config = dict(
    n_layer=26,
    d_model=192,
    head_dim=64,
    vocab_size=8192,
    positions='rope',
    rope_base=10000.0,
    bias='none',
    tie_embeddings=False,
    init_std_qkv=0.0351,
    init_std_o=0.0,
    init_std_down=0.0,
    beta1=0.95,
    lr_head=0.0336,
)
Each number is 50 + 15 x the weight over its row's rms, rounded and kept within 0 to 99. Layers, rows and columns count from 0. The size before them is the row's rms in percent of the matrix's.

# layer 11 attention value, 192x192, rms 0.2, rows 0-108, columns 64-127
087:62 68 45 18 38 26 60 24 23 69 40 47 70 44 52 51 27 49 42 19 42 52 60 46 41 42 29 72 63 23 75 19 62 59 16 48 59 29 60 49 53 46 31 17 68 52 29 53 34 49 49 53 69 62 84 50 65 60 64 36 44 41 62 42
097:69 51 45 62 35 44 45 52 41 23 30 55 53 57 47 56 39 77 58 69 57 41 62 47 59 68 39 49 58 77 50 39 24 49 36 64 56 45 61 25 38 23 41 47 73 53 52 32 23 37 25 55 64 20 34 24 47 57 58 61 54 46 40 58
094:49 53 38 64 42 51 63 44 62 60 63 37 50 45 51 31 62 20 52 38 27 54 61 62 47 08 53 65 51 41 56 42 69 52 32 36 20 43 16 61 61 51 50 51 60 70 42 53 43 40 37 53 45 51 64 65 48 48 27 40 37 52 57 67
093:50 62 36 58 50 36 82 31 31 63 41 29 56 51 39 68 59 54 45 65 68 16 62 87 57 53 52 69 40 64 32 49 47 41 52 39 40 76 36 52 51 41 49 40 73 40 64 49 43 23 33 20 42 67 60 63 42 09 41 59 74 56 60 52
094:63 60 32 44 60 63 43 45 47 51 46 75 24 58 76 48 15 43 62 47 61 36 61 58 60 45 61 38 73 46 32 46 84 50 54 46 38 43 75 60 37 38 62 39 60 29 54 40 37 70 56 44 48 37 45 60 64 34 35 51 57 51 51 36
104:54 47 51 40 67 70 35 33 66 52 51 43 49 57 22 36 55 69 43 66 42 77 43 40 46 79 36 48 43 79 17 55 32 49 26 64 77 56 66 43 53 64 52 34 22 63 82 38 26 85 56 40 27 42 50 46 35 71 56 44 49 45 48 64
094:43 22 49 84 47 86 53 60 69 58 48 45 49 45 40 45 50 52 63 56 35 36 55 49 71 48 41 46 75 83 45 30 19 44 38 32 52 28 62 45 41 63 58 35 44 36 49 63 63 27 42 49 64 50 45 45 69 70 58 72 55 64 82 30
102:54 37 55 41 34 39 45 70 62 51 46 67 37 46 28 50 20 45 62 53 30 78 78 40 30 35 55 41 74 48 49 60 28 31 40 70 73 56 39 34 38 45 53 51 52 55 64 44 64 53 48 62 49 61 60 34 64 23 75 38 50 36 42 71
098:57 40 39 28 39 64 41 52 83 62 82 60 55 47 59 63 38 51 40 25 36 49 38 55 46 41 79 59 38 54 61 22 57 49 47 42 34 50 35 69 53 70 23 43 56 62 36 51 28 50 59 58 58 54 40 40 58 36 65 76 57 56 10 45
099:42 26 48 30 97 36 38 28 29 45 73 53 59 31 43 37 92 37 39 56 70 40 56 60 38 27 26 29 37 40 54 32 78 31 46 44 45 43 32 47 50 62 66 53 40 51 45 37 48 45 39 68 47 62 48 63 77 62 40 47 19 38 49 20
082:36 52 55 39 47 36 23 41 28 58 57 42 64 97 46 26 67 72 57 34 43 48 54 44 64 43 48 46 19 38 31 54 61 55 32 46 35 46 77 57 55 54 51 51 44 63 29 45 39 42 54 65 43 59 46 29 62 72 38 54 50 39 61 48
090:47 63 78 63 55 48 40 70 46 62 79 43 68 67 24 47 44 46 65 44 53 60 39 52 34 26 64 52 81 66 41 73 69 60 60 52 48 40 62 39 38 35 37 67 68 65 62 75 49 63 72 41 33 73 53 43 62 51 48 51 57 54 47 48
097:54 60 52 47 63 10 25 44 25 44 45 73 76 28 64 49 61 58 53 63 27 33 36 51 32 56 30 58 76 35 41 20 34 64 52 45 41 52 55 38 55 59 44 61 48 57 41 73 39 67 51 42 49 64 64 43 25 59 83 54 54 58 58 66
097:31 59 40 29 46 63 46 49 38 57 59 66 33 39 26 44 53 29 53 39 58 83 41 58 57 47 77 46 41 67 48 37 71 44 69 66 51 53 48 66 24 71 46 35 59 58 60 53 31 67 49 42 37 66 70 35 74 44 75 53 73 47 52 55
103:73 32 48 59 43 41 52 53 59 55 51 51 42 51 66 68 77 50 45 37 32 34 52 32 42 40 48 55 23 30 21 42 14 31 61 34 28 39 33 46 27 31 32 85 39 44 45 33 60 62 80 16 66 30 37 56 27 74 42 40 54 19 66 60
105:51 53 49 73 38 44 68 56 35 41 28 50 52 28 12 45 80 50 41 61 48 13 61 71 67 53 40 18 14 49 39 65 73 64 49 47 51 44 69 43 71 32 61 44 56 38 51 32 29 51 55 61 50 65 49 54 55 22 32 52 91 72 59 49
100:21 51 57 63 76 37 31 64 28 53 46 44 45 47 36 52 53 62 62 55 49 43 39 80 42 41 60 58 36 52 53 78 51 48 55 47 37 55 28 46 47 47 55 53 68 67 60 57 41 51 21 70 55 54 69 48 33 63 38 43 69 35 49 32
096:46 51 56 42 48 42 51 28 89 59 38 50 22 65 58 47 55 54 23 56 68 73 80 44 55 59 38 30 56 59 52 45 58 49 73 46 49 43 28 66 57 65 46 26 36 39 33 46 67 50 51 27 58 37 54 66 29 70 33 30 34 40 44 50
101:25 67 63 38 68 36 20 42 36 40 64 26 57 45 63 52 46 42 47 40 67 39 70 63 46 63 63 34 45 48 27 49 47 55 53 43 37 37 41 48 55 32 54 71 78 49 67 52 41 30 61 43 40 50 27 45 61 36 26 54 23 40 46 66
093:51 61 60 50 30 39 70 60 43 45 56 56 70 42 45 60 69 41 66 50 56 54 50 35 55 63 67 59 60 48 43 50 48 31 36 61 25 27 45 51 63 57 36 43 57 55 55 76 33 54 38 61 67 49 60 52 39 32 50 39 11 57 46 50
106:52 28 53 29 68 73 37 52 45 52 82 33 39 56 46 26 52 64 36 42 48 40 53 60 53 79 42 72 64 53 40 12 35 39 75 53 53 72 46 48 50 50 68 57 42 51 52 43 40 48 71 47 45 37 60 63 51 81 47 35 36 26 46 48
094:16 84 38 59 59 51 37 42 87 86 43 65 44 52 14 60 59 36 24 70 67 65 54 47 36 45 61 74 58 76 28 55 54 66 64 57 47 43 71 53 47 43 31 42 48 78 64 47 49 55 56 50 47 08 53 41 29 47 55 72 86 51 31 48
092:48 55 52 65 58 57 82 66 66 31 29 56 57 41 61 55 11 50 75 60 53 51 60 68 51 61 51 55 51 62 64 59 41 40 26 51 61 32 48 70 61 52 42 40 60 39 52 73 40 34 50 60 58 44 47 41 62 34 56 58 40 63 55 33
095:47 43 78 47 61 29 34 78 69 31 53 21 52 68 54 50 31 56 36 32 43 51 56 24 54 64 60 20 35 48 65 38 71 63 31 40 46 48 41 40 51 50 54 41 56 56 27 45 64 30 53 20 55 72 42 64 70 33 52 41 32 43 55 39
101:55 48 47 64 50 41 30 20 26 33 52 72 51 45 43 60 79 51 45 52 62 61 58 25 24 60 32 59 55 59 54 62 28 48 57 37 55 61 83 53 64 87 35 39 50 45 44 61 28 68 25 87 66 61 44 49 60 69 49 53 54 36 43 61
083:56 42 47 30 48 47 68 47 35 53 36 45 46 71 51 51 54 46 53 65 44 44 52 40 34 15 53 37 51 47 33 58 75 45 64 53 63 56 31 57 82 66 56 46 42 62 34 62 62 68 49 44 58 49 45 69 77 62 65 41 32 69 34 78
096:40 66 28 43 44 62 30 51 42 60 04 50 36 80 12 36 46 47 40 69 62 77 57 46 50 53 33 49 40 71 36 37 50 49 30 67 70 28 46 58 57 77 49 40 52 62 57 70 36 68 44 44 41 30 61 31 37 55 57 60 69 63 33 77
088:61 42 61 40 29 61 62 55 41 54 52 23 50 31 34 57 63 60 31 46 72 57 50 60 57 24 39 35 30 77 31 67 59 56 25 39 55 40 73 49 68 56 45 71 56 35 54 46 57 44 19 47 51 57 65 51 38 62 44 86 51 70 52 53
113:75 39 61 48 48 66 57 43 54 56 20 24 42 52 82 52 72 48 67 36 47 73 68 34 31 67 79 46 59 37 93 44 50 35 30 53 62 51 06 52 47 25 43 51 27 62 36 44 57 55 30 51 57 58 38 66 78 37 79 12 37 36 49 31
088:44 41 74 34 70 59 44 42 88 30 48 18 52 74 65 56 31 41 27 40 47 70 39 64 62 48 62 46 39 44 31 68 75 51 49 52 65 71 55 56 59 70 48 53 28 62 59 50 78 64 71 53 34 36 41 52 82 66 64 34 31 67 53 61
094:60 76 69 62 60 28 53 63 67 55 60 68 22 31 31 69 54 55 41 00 36 36 25 58 36 37 61 49 21 27 35 59 59 32 99 31 60 27 55 50 36 60 57 49 67 45 44 38 70 61 43 42 51 59 43 52 51 49 43 53 37 44 68 44
110:36 55 53 53 43 19 54 75 66 32 65 62 36 48 55 55 17 54 52 58 52 55 60 51 60 44 78 51 28 56 40 53 35 67 54 84 19 58 46 42 38 41 71 66 67 62 38 38 53 10 53 38 40 35 64 57 19 82 55 45 54 53 37 20
091:36 62 59 47 59 56 51 55 51 71 54 40 74 52 35 59 26 59 60 65 62 30 45 83 45 36 40 53 23 65 45 61 30 53 40 51 48 34 56 45 69 55 46 54 33 39 54 19 33 57 28 53 50 50 66 67 62 48 62 61 46 48 35 20
100:57 72 53 49 26 24 60 47 49 42 38 69 47 52 37 38 31 59 57 47 43 49 23 18 35 40 40 58 34 17 31 25 55 72 50 41 45 33 60 55 84 56 42 28 59 29 73 52 35 49 65 38 33 52 55 54 41 74 46 36 73 59 70 69
094:60 49 56 37 31 78 59 66 46 45 47 60 49 67 50 44 54 63 33 35 41 53 51 60 61 43 41 61 61 76 44 29 71 58 61 45 42 68 59 42 35 61 39 53 38 72 52 46 52 64 28 35 48 52 38 61 30 50 45 50 53 76 33 33
095:77 51 66 37 42 45 71 45 66 59 34 56 48 39 64 40 53 31 47 72 61 55 49 62 33 60 10 64 70 57 28 69 27 38 60 39 33 58 72 79 37 52 73 66 42 53 64 56 38 56 67 48 47 38 47 56 31 65 30 76 51 70 44 49
093:65 64 52 37 77 28 35 36 40 18 61 59 50 39 30 29 58 62 44 47 38 10 44 49 52 63 52 69 42 56 59 54 48 48 19 44 42 77 66 52 39 64 42 69 57 85 56 40 55 52 36 60 51 53 90 25 46 44 35 51 58 60 42 76
107:19 58 43 57 69 77 60 81 68 77 22 43 53 29 46 53 35 49 28 38 58 55 58 45 38 38 14 63 65 60 48 30 43 62 50 46 55 61 51 31 54 60 39 37 58 64 43 38 25 62 49 74 54 46 56 23 44 78 75 21 52 42 71 70
102:52 72 34 86 42 37 78 54 32 51 32 66 51 52 35 50 30 60 58 60 69 68 60 62 57 56 38 68 47 40 47 46 51 59 55 65 43 62 62 28 37 51 45 46 55 56 53 53 40 61 50 49 47 47 61 43 55 39 70 47 57 40 57 58
103:26 61 47 55 58 44 34 55 70 53 80 49 48 35 63 64 66 45 10 56 42 48 17 52 38 40 49 51 60 27 39 55 50 40 53 63 37 55 24 42 65 46 57 53 32 48 47 32 47 60 58 09 66 41 51 68 23 69 59 49 36 39 34 63
101:45 52 66 63 48 45 49 60 45 55 40 47 74 49 10 46 18 53 49 60 52 49 29 46 46 37 60 47 50 59 37 67 29 46 25 62 21 67 23 62 56 40 33 52 42 45 27 45 60 48 40 43 39 30 45 36 38 62 39 49 58 31 40 32
105:42 53 79 56 49 47 48 64 86 34 44 32 88 61 52 52 38 52 57 89 43 53 13 43 59 48 36 37 36 44 72 58 52 13 56 25 59 60 77 61 56 63 66 32 63 30 45 49 35 40 53 58 78 14 40 50 61 19 52 76 66 56 68 10
106:45 55 61 61 46 52 34 54 62 51 47 51 69 50 49 61 49 55 47 45 53 51 64 74 50 79 46 42 53 54 76 62 82 60 17 53 29 56 56 28 33 22 57 44 47 32 45 53 82 47 75 58 34 36 55 37 55 46 62 48 69 40 64 33
101:39 92 46 51 42 71 58 55 58 46 50 57 29 56 30 45 36 45 40 48 48 51 54 66 67 56 35 49 51 70 37 55 60 48 62 57 50 36 35 48 81 61 42 61 46 56 57 27 53 62 69 49 73 57 67 28 65 95 54 62 65 63 21 59
094:38 49 68 38 53 27 68 35 53 32 29 70 40 28 53 37 38 44 47 58 63 52 50 67 40 23 71 41 44 63 47 65 51 45 57 38 58 63 57 45 62 40 61 53 43 57 61 58 44 35 28 53 33 76 45 53 39 45 38 33 74 48 53 64
098:63 89 61 72 69 70 42 52 47 68 53 58 73 28 49 38 35 40 30 62 78 41 41 77 68 51 68 49 62 56 56 40 56 63 60 47 51 13 39 62 46 44 51 54 68 80 36 53 33 53 76 20 74 26 41 62 66 36 18 47 31 68 43 38
091:40 63 53 72 66 46 52 63 37 60 68 52 47 56 27 42 94 57 59 66 39 57 46 43 34 73 25 53 67 55 42 45 52 39 41 65 23 53 43 37 58 56 59 64 46 75 41 44 59 44 45 75 53 50 61 37 53 52 12 51 50 69 42 29
093:61 42 48 35 46 68 41 63 56 53 51 75 44 10 43 53 37 50 41 58 61 77 61 39 46 63 55 37 54 44 50 41 39 38 81 51 38 59 38 29 30 56 54 39 55 71 42 50 28 51 46 36 27 53 49 28 31 45 31 60 29 75 49 68
097:28 61 47 43 40 65 70 57 36 64 59 67 63 45 74 63 43 37 53 33 46 58 71 67 67 50 48 54 64 55 56 40 63 20 36 38 37 41 45 52 37 57 46 60 59 56 43 69 62 57 29 54 62 52 43 76 28 65 58 66 75 74 48 59
088:62 76 63 34 46 62 52 60 51 20 49 60 69 39 82 33 43 51 67 22 48 41 68 65 46 38 54 51 26 79 36 67 61 46 58 37 40 46 58 52 57 53 64 71 36 52 40 24 46 40 45 42 53 56 43 28 57 55 70 44 27 52 49 51
102:33 38 39 44 48 53 36 36 57 46 63 26 70 38 54 56 76 59 43 63 62 56 22 62 47 42 39 61 54 48 40 56 55 36 41 27 32 50 47 59 28 75 62 31 76 53 61 71 63 74 36 55 62 70 29 48 48 58 20 42 24 47 53 59
092:55 58 37 52 61 49 46 31 44 45 42 62 55 84 47 34 41 43 46 57 45 56 51 45 64 46 61 41 77 37 48 43 56 49 31 32 49 30 36 54 47 30 99 67 38 61 57 50 41 48 53 44 22 83 41 58 35 51 63 54 34 39 56 72
093:42 58 54 45 58 33 81 44 39 56 50 43 34 40 28 49 11 28 25 43 58 83 46 41 47 55 39 52 46 43 45 37 85 67 33 45 34 84 72 50 69 73 51 38 44 48 49 44 21 59 47 27 55 87 54 52 25 51 28 49 63 44 63 49
090:85 66 57 42 65 66 33 36 47 45 74 63 47 51 55 50 58 44 48 31 67 49 53 46 63 50 76 49 60 49 42 77 44 69 45 45 25 58 60 49 37 24 63 60 67 61 53 70 45 26 59 48 32 41 57 62 52 52 49 55 44 26 65 23
096:28 43 38 41 57 56 49 69 69 59 58 63 45 61 42 89 48 57 63 42 43 43 61 49 38 45 41 50 45 56 65 51 52 39 29 42 68 76 38 47 34 48 46 52 64 52 46 68 91 65 82 25 64 48 39 39 45 86 49 67 46 34 35 22
113:42 45 61 58 42 40 58 19 35 39 72 57 39 38 52 59 40 55 38 55 70 35 25 52 47 55 76 47 54 30 14 58 77 48 54 35 48 38 44 63 46 72 48 67 43 48 45 36 54 37 52 75 78 58 39 63 52 54 16 22 44 45 71 45
090:65 26 42 22 31 54 61 46 42 64 42 56 41 55 48 62 41 56 43 67 43 48 72 69 60 59 70 29 48 37 44 54 16 60 47 37 76 61 12 52 38 70 54 43 37 40 75 40 53 66 75 28 42 55 44 60 51 50 45 55 29 55 69 52
103:70 43 56 51 39 33 43 52 70 56 59 67 55 22 31 23 81 31 40 40 32 45 44 77 51 43 60 57 40 59 53 25 46 57 35 42 42 35 64 63 77 49 67 49 44 54 51 32 67 73 43 24 37 61 55 55 45 42 57 47 35 34 45 44
089:49 56 49 68 46 55 51 52 53 46 86 51 51 38 41 52 40 41 63 43 38 60 38 58 41 67 47 62 41 50 69 79 69 37 61 67 46 76 41 45 26 77 22 54 47 28 38 46 50 61 63 37 53 73 71 53 64 22 76 65 53 36 41 42
097:39 60 46 63 52 52 55 31 72 16 42 66 51 60 56 52 69 20 61 64 33 77 46 37 17 60 69 49 45 29 48 35 51 51 62 28 50 62 59 37 68 38 73 42 65 58 28 64 55 53 50 27 69 53 55 55 45 16 42 57 33 41 49 33
105:56 25 55 50 71 48 31 23 18 55 61 52 48 67 41 48 52 58 27 63 52 42 22 26 65 57 26 82 46 40 27 44 63 44 68 60 64 17 76 55 81 84 46 25 50 32 71 46 33 57 40 51 52 40 64 28 48 30 49 67 76 52 60 54
091:79 43 27 44 52 54 47 49 40 39 61 63 52 31 74 54 47 22 58 74 51 92 40 99 44 36 41 70 43 20 21 38 67 43 50 52 39 61 27 41 44 60 45 46 59 41 73 43 51 57 60 36 56 51 54 39 40 33 50 63 75 58 51 49
093:34 59 45 30 50 69 38 71 63 43 54 42 46 37 56 37 49 34 52 60 79 48 60 45 45 60 66 90 36 65 51 44 61 53 46 41 59 51 47 51 47 54 30 65 40 54 35 43 47 42 57 46 18 41 42 60 65 48 57 57 57 30 20 58
089:33 57 28 23 69 24 50 56 49 62 45 61 49 59 76 51 59 53 52 69 32 65 52 63 32 65 50 66 65 51 51 68 15 64 12 62 43 29 79 68 27 35 67 50 73 56 38 53 56 72 56 42 76 46 43 44 51 30 46 63 51 43 42 75
106:59 37 46 50 46 68 74 45 93 43 38 60 44 69 60 58 35 61 72 13 70 68 47 63 65 39 67 45 50 54 59 51 47 42 25 48 42 38 34 24 57 85 45 44 40 69 26 58 59 53 48 63 49 43 49 55 75 48 55 52 61 36 41 37
100:46 61 35 57 53 71 53 73 52 70 67 47 45 37 56 53 55 59 43 59 36 86 76 52 36 57 43 39 51 40 52 55 68 58 57 18 60 47 45 33 42 45 59 56 37 42 83 50 46 43 62 71 56 29 69 60 35 12 49 39 52 58 84 38
107:43 18 40 70 44 60 85 41 42 11 53 59 45 62 70 57 69 39 64 37 27 42 34 53 40 53 39 65 64 57 41 50 56 64 33 58 59 51 62 42 62 65 47 43 30 39 86 50 50 47 57 59 35 54 53 50 63 54 51 45 47 70 36 41
106:47 61 40 61 49 22 48 62 39 36 63 64 48 52 58 36 46 30 77 56 57 38 24 74 42 53 48 42 68 56 61 35 61 45 55 21 28 42 43 35 36 67 71 21 70 32 36 29 57 86 54 52 48 53 67 66 45 49 58 30 71 58 65 57
103:54 36 49 53 40 61 46 20 73 37 50 66 58 57 39 41 44 38 41 47 43 60 49 49 71 31 29 12 56 46 42 42 39 53 61 49 49 61 50 57 50 47 49 91 46 62 44 38 47 57 42 23 44 35 58 53 37 25 27 36 58 41 53 47
106:58 66 35 37 39 64 38 53 48 35 39 62 57 72 32 55 47 31 50 73 92 57 40 70 44 53 72 53 56 57 52 37 26 46 73 34 51 44 47 62 33 63 49 77 48 31 53 79 56 23 53 27 49 55 36 34 99 61 64 51 54 62 54 44
101:99 59 64 47 28 57 39 33 60 38 61 34 38 71 77 50 63 56 31 67 34 53 39 37 42 62 55 43 51 48 52 31 20 57 64 39 60 54 37 50 59 38 40 49 35 55 55 58 49 50 70 61 41 44 68 48 26 71 60 38 57 53 45 00
104:49 34 39 45 42 24 77 40 50 51 49 57 45 65 39 56 45 52 58 62 59 62 37 09 45 53 47 52 65 63 17 43 72 53 26 58 43 72 28 41 62 45 55 52 58 78 47 54 37 67 48 26 57 42 71 52 40 42 46 63 43 45 55 42
108:51 74 56 45 42 73 59 64 56 51 71 41 33 52 32 27 52 33 34 35 61 71 58 37 52 60 57 48 67 70 43 61 72 63 37 53 56 82 26 58 35 50 41 72 43 69 26 50 18 47 54 46 17 62 37 38 49 49 72 35 78 48 55 59
104:44 57 64 46 52 66 47 52 32 79 33 27 39 57 68 52 53 68 39 54 65 61 35 41 31 33 48 31 35 66 60 76 41 39 41 44 36 44 34 64 32 64 58 17 56 60 65 39 46 69 33 46 76 67 60 36 55 48 62 65 50 30 40 69
099:73 59 59 38 59 38 56 56 18 63 52 70 63 42 49 42 29 57 48 21 35 78 26 30 56 79 69 88 68 71 68 53 29 30 67 47 70 64 64 61 61 27 63 47 39 44 36 59 46 38 55 46 62 34 44 29 77 54 78 55 50 64 29 60
103:37 29 66 50 60 50 60 27 36 44 33 58 45 52 52 67 55 45 69 49 47 97 52 51 49 19 59 57 38 67 53 39 45 66 54 33 47 30 60 13 78 29 81 66 46 55 57 43 66 53 46 71 59 03 31 42 34 67 51 50 35 63 51 57
112:48 64 47 51 64 44 51 68 17 55 54 31 47 41 55 42 35 66 46 28 50 43 73 66 59 71 57 66 43 39 47 22 60 71 52 53 57 52 17 53 14 57 52 47 45 47 30 38 36 64 38 55 28 27 32 59 42 63 66 61 61 40 45 60
109:60 42 42 45 73 60 62 55 16 57 33 62 50 64 07 37 50 40 54 44 37 74 51 58 46 52 55 56 57 62 26 68 51 54 39 37 34 44 50 60 50 59 61 08 48 58 28 67 50 50 48 40 65 72 45 44 36 54 30 31 91 57 50 63
100:39 52 47 66 59 55 42 42 42 37 44 59 36 46 29 53 46 53 39 63 69 45 57 39 62 14 46 83 43 59 61 19 42 47 40 62 45 40 46 45 33 47 46 47 51 35 53 58 44 77 64 24 49 52 69 34 71 29 46 39 63 80 57 27
103:49 47 53 34 45 47 67 36 55 59 41 54 70 43 34 60 58 53 62 50 57 52 66 54 41 59 59 75 41 61 48 44 38 54 61 58 27 58 62 71 45 40 42 31 46 50 56 37 60 47 61 48 59 43 53 22 43 36 31 84 49 67 59 37
110:55 29 62 72 64 59 45 47 78 60 34 65 57 53 36 52 50 71 55 66 63 45 30 35 19 79 44 47 47 68 58 56 49 57 69 44 40 37 52 57 52 51 42 60 55 30 72 46 56 67 46 30 54 55 38 55 49 73 56 55 46 53 55 20
104:38 56 51 36 50 64 52 31 76 09 90 46 25 23 27 44 29 75 34 33 34 50 57 44 56 53 54 68 55 40 39 69 57 55 60 44 60 45 42 58 27 60 41 37 61 54 43 75 64 59 54 59 57 53 57 22 21 34 28 65 73 20 50 22
113:53 60 39 55 42 38 48 50 55 40 54 42 48 38 27 42 54 32 34 57 31 73 82 54 43 57 52 36 70 77 49 42 54 27 55 69 34 62 16 46 57 63 28 59 33 58 63 22 18 36 58 59 29 40 56 36 60 25 47 27 22 69 47 31
119:54 57 72 35 33 46 49 51 53 69 46 66 55 41 58 38 60 77 49 42 50 73 24 35 42 45 45 50 40 39 52 46 57 67 45 50 50 48 64 62 52 61 36 45 53 45 57 31 51 43 48 62 59 62 25 44 55 68 41 64 51 62 44 39
102:49 63 42 58 69 68 36 68 50 83 58 43 39 47 40 66 63 44 47 17 55 24 56 75 55 49 41 61 65 59 80 64 54 67 74 48 32 52 67 30 52 25 65 36 71 63 52 28 56 67 50 70 53 43 43 45 52 64 44 51 48 71 27 33
111:50 54 47 44 51 42 42 66 75 48 69 72 54 35 44 27 36 61 57 55 63 65 34 44 29 41 40 54 59 25 37 41 59 41 51 30 19 43 44 45 49 32 33 49 39 36 76 57 49 55 31 75 49 67 31 47 53 44 52 60 43 25 15 66
100:34 45 44 69 68 57 36 79 49 65 45 46 40 44 38 57 87 40 46 31 67 55 36 65 64 40 52 54 69 46 49 45 42 62 62 61 58 44 57 21 25 48 34 26 50 56 30 61 58 07 45 49 53 44 47 75 54 56 62 49 52 50 06 48
103:55 18 47 48 43 49 59 61 33 49 49 51 52 52 50 44 25 48 46 48 64 56 68 17 72 67 35 47 37 44 71 30 76 36 41 67 40 73 63 66 64 21 50 52 54 44 35 64 57 47 53 52 33 27 54 51 31 40 51 42 55 40 65 34
099:82 58 59 42 33 41 42 51 58 30 56 42 61 45 36 33 59 34 77 44 45 68 29 67 55 45 31 64 34 30 43 56 36 46 44 56 66 54 60 77 26 56 49 50 56 75 51 71 51 50 59 54 53 22 40 65 20 63 58 67 46 66 29 62
098:49 27 76 42 49 70 49 74 41 30 67 45 50 40 79 71 51 57 48 40 55 65 45 33 36 36 54 18 63 47 64 38 61 56 51 31 43 69 57 35 50 50 70 52 45 56 66 72 37 61 63 50 36 32 46 59 65 50 54 67 13 43 45 45
105:39 38 42 60 54 75 74 52 35 34 63 19 75 52 77 76 62 53 37 52 49 49 37 48 23 66 12 73 41 60 81 39 70 43 50 46 25 41 75 33 56 40 48 53 47 61 26 34 33 53 75 59 59 52 45 64 53 41 51 41 47 33 40 43
103:32 36 76 36 53 77 00 14 30 64 47 35 45 54 45 47 78 37 65 59 29 37 36 49 43 24 41 61 47 55 38 35 50 62 63 61 70 65 47 41 27 27 23 66 35 41 51 26 47 45 34 36 47 59 54 51 51 31 51 49 41 35 57 44
110:30 51 48 52 50 53 60 51 51 62 39 51 56 58 25 46 63 34 63 30 44 36 45 54 54 33 70 42 46 75 49 59 72 80 45 48 29 41 57 47 36 57 40 34 65 54 53 71 34 39 40 18 21 54 65 90 44 55 54 63 59 55 75 45
106:41 68 48 54 51 29 24 60 53 52 27 65 43 46 76 61 43 62 52 68 43 51 54 64 50 26 58 42 69 56 54 20 85 54 52 44 72 36 49 39 28 56 38 47 52 48 62 42 66 38 11 68 32 42 38 33 34 35 31 39 49 57 34 39
106:75 32 63 62 41 54 18 50 30 56 41 49 62 55 53 62 30 31 89 53 61 46 67 44 62 55 61 23 37 51 41 28 60 64 59 71 96 57 68 40 34 38 84 66 28 48 54 62 51 40 57 80 34 73 51 41 59 26 33 38 55 18 49 46
107:74 11 60 56 35 39 56 53 35 74 62 54 48 46 29 47 62 41 42 51 51 39 30 60 46 39 48 74 66 52 46 12 47 69 37 55 36 58 42 37 55 51 32 60 65 56 47 76 53 74 69 30 41 37 49 53 42 24 76 66 69 53 50 43
109:27 50 32 71 19 37 56 42 51 41 41 20 43 30 41 44 59 35 63 86 54 76 55 27 34 56 70 25 61 26 54 63 43 63 50 49 57 65 44 41 38 50 56 49 81 77 62 60 50 63 38 42 55 34 58 56 55 40 49 54 86 47 31 46
105:74 58 68 47 40 57 41 44 57 58 32 72 45 42 53 44 66 38 44 17 33 50 49 32 35 62 69 50 36 62 66 60 51 54 40 45 47 47 29 48 65 56 54 41 27 60 55 37 54 45 25 42 55 62 56 21 28 46 64 49 61 39 51 43
102:49 60 40 43 45 43 58 49 54 38 49 49 43 19 61 45 48 51 28 72 40 40 61 41 47 53 27 35 60 48 57 27 37 85 52 35 25 72 52 43 42 27 46 41 66 66 53 41 71 29 44 55 75 47 68 62 61 64 39 46 60 59 62 52
106:74 66 36 52 62 46 47 44 46 55 14 48 58 29 63 60 63 54 47 62 60 51 19 49 43 34 49 20 44 61 34 41 56 70 69 80 21 73 36 58 45 76 49 47 36 66 69 61 52 63 62 27 55 59 38 51 74 58 35 48 73 44 50 50
107:45 32 53 55 36 33 38 37 31 36 60 25 24 57 54 60 68 62 43 64 66 51 51 78 35 67 57 45 42 13 80 54 60 58 67 59 20 40 47 41 54 28 59 53 69 44 78 75 38 63 73 43 47 70 56 50 58 54 34 37 42 45 50 57
102:61 48 57 36 61 36 68 33 43 40 35 79 50 54 49 39 50 69 30 39 41 51 69 39 62 44 50 34 36 82 57 24 51 71 58 59 47 45 77 68 49 37 53 35 60 36 37 63 62 44 76 40 61 62 61 50 50 42 47 47 47 24 40 76
112:59 75 55 67 39 33 54 49 37 32 70 60 38 08 35 60 49 40 56 36 56 30 73 49 67 57 51 64 44 51 52 47 54 49 54 39 36 71 70 47 74 52 57 59 44 33 57 37 41 62 37 45 55 45 49 46 75 54 75 49 46 52 58 29
109:69 86 42 61 71 70 57 52 55 20 48 73 63 64 66 52 60 60 70 39 59 60 60 54 39 43 45 40 46 58 74 65 50 54 19 45 49 60 16 66 51 58 32 28 43 41 39 70 43 28 70 46 53 72 60 56 20 61 53 39 43 48 62 22
100:61 38 35 59 60 65 63 61 57 77 50 54 88 51 61 46 65 33 44 32 68 26 51 36 47 71 54 70 72 36 62 53 61 50 59 27 63 29 57 51 52 44 65 41 41 70 42 55 52 52 33 56 28 27 59 43 52 33 38 49 67 55 36 51
102:92 49 72 46 67 13 51 54 16 48 44 45 67 25 53 37 44 53 64 49 55 65 47 42 42 62 51 42 56 58 47 52 57 53 64 68 54 39 41 61 24 63 34 39 39 29 39 42 59 54 64 29 72 24 42 52 55 32 30 76 61 40 63 84
098:52 48 47 35 84 26 41 57 59 37 53 67 72 56 68 67 34 18 58 62 41 59 60 34 81 16 40 16 49 73 65 60 51 54 54 30 49 58 36 67 82 37 57 54 61 62 44 68 51 54 60 51 48 62 64 46 17 67 58 24 50 63 51 55
107:82 58 64 63 74 23 42 45 16 41 48 49 54 26 43 52 39 59 41 14 64 39 69 67 56 31 36 73 37 56 61 61 48 50 52 73 29 40 35 63 47 49 44 56 42 45 44 68 53 80 62 29 46 47 55 52 64 34 47 63 43 65 36 36
108:75 52 37 45 45 40 56 54 61 44 58 61 78 19 38 51 54 56 39 27 52 74 65 77 35 14 50 40 63 41 28 54 48 49 41 49 49 53 78 64 34 54 62 40 46 25 46 30 39 60 53 48 50 34 40 35 57 62 50 82 46 56 63 70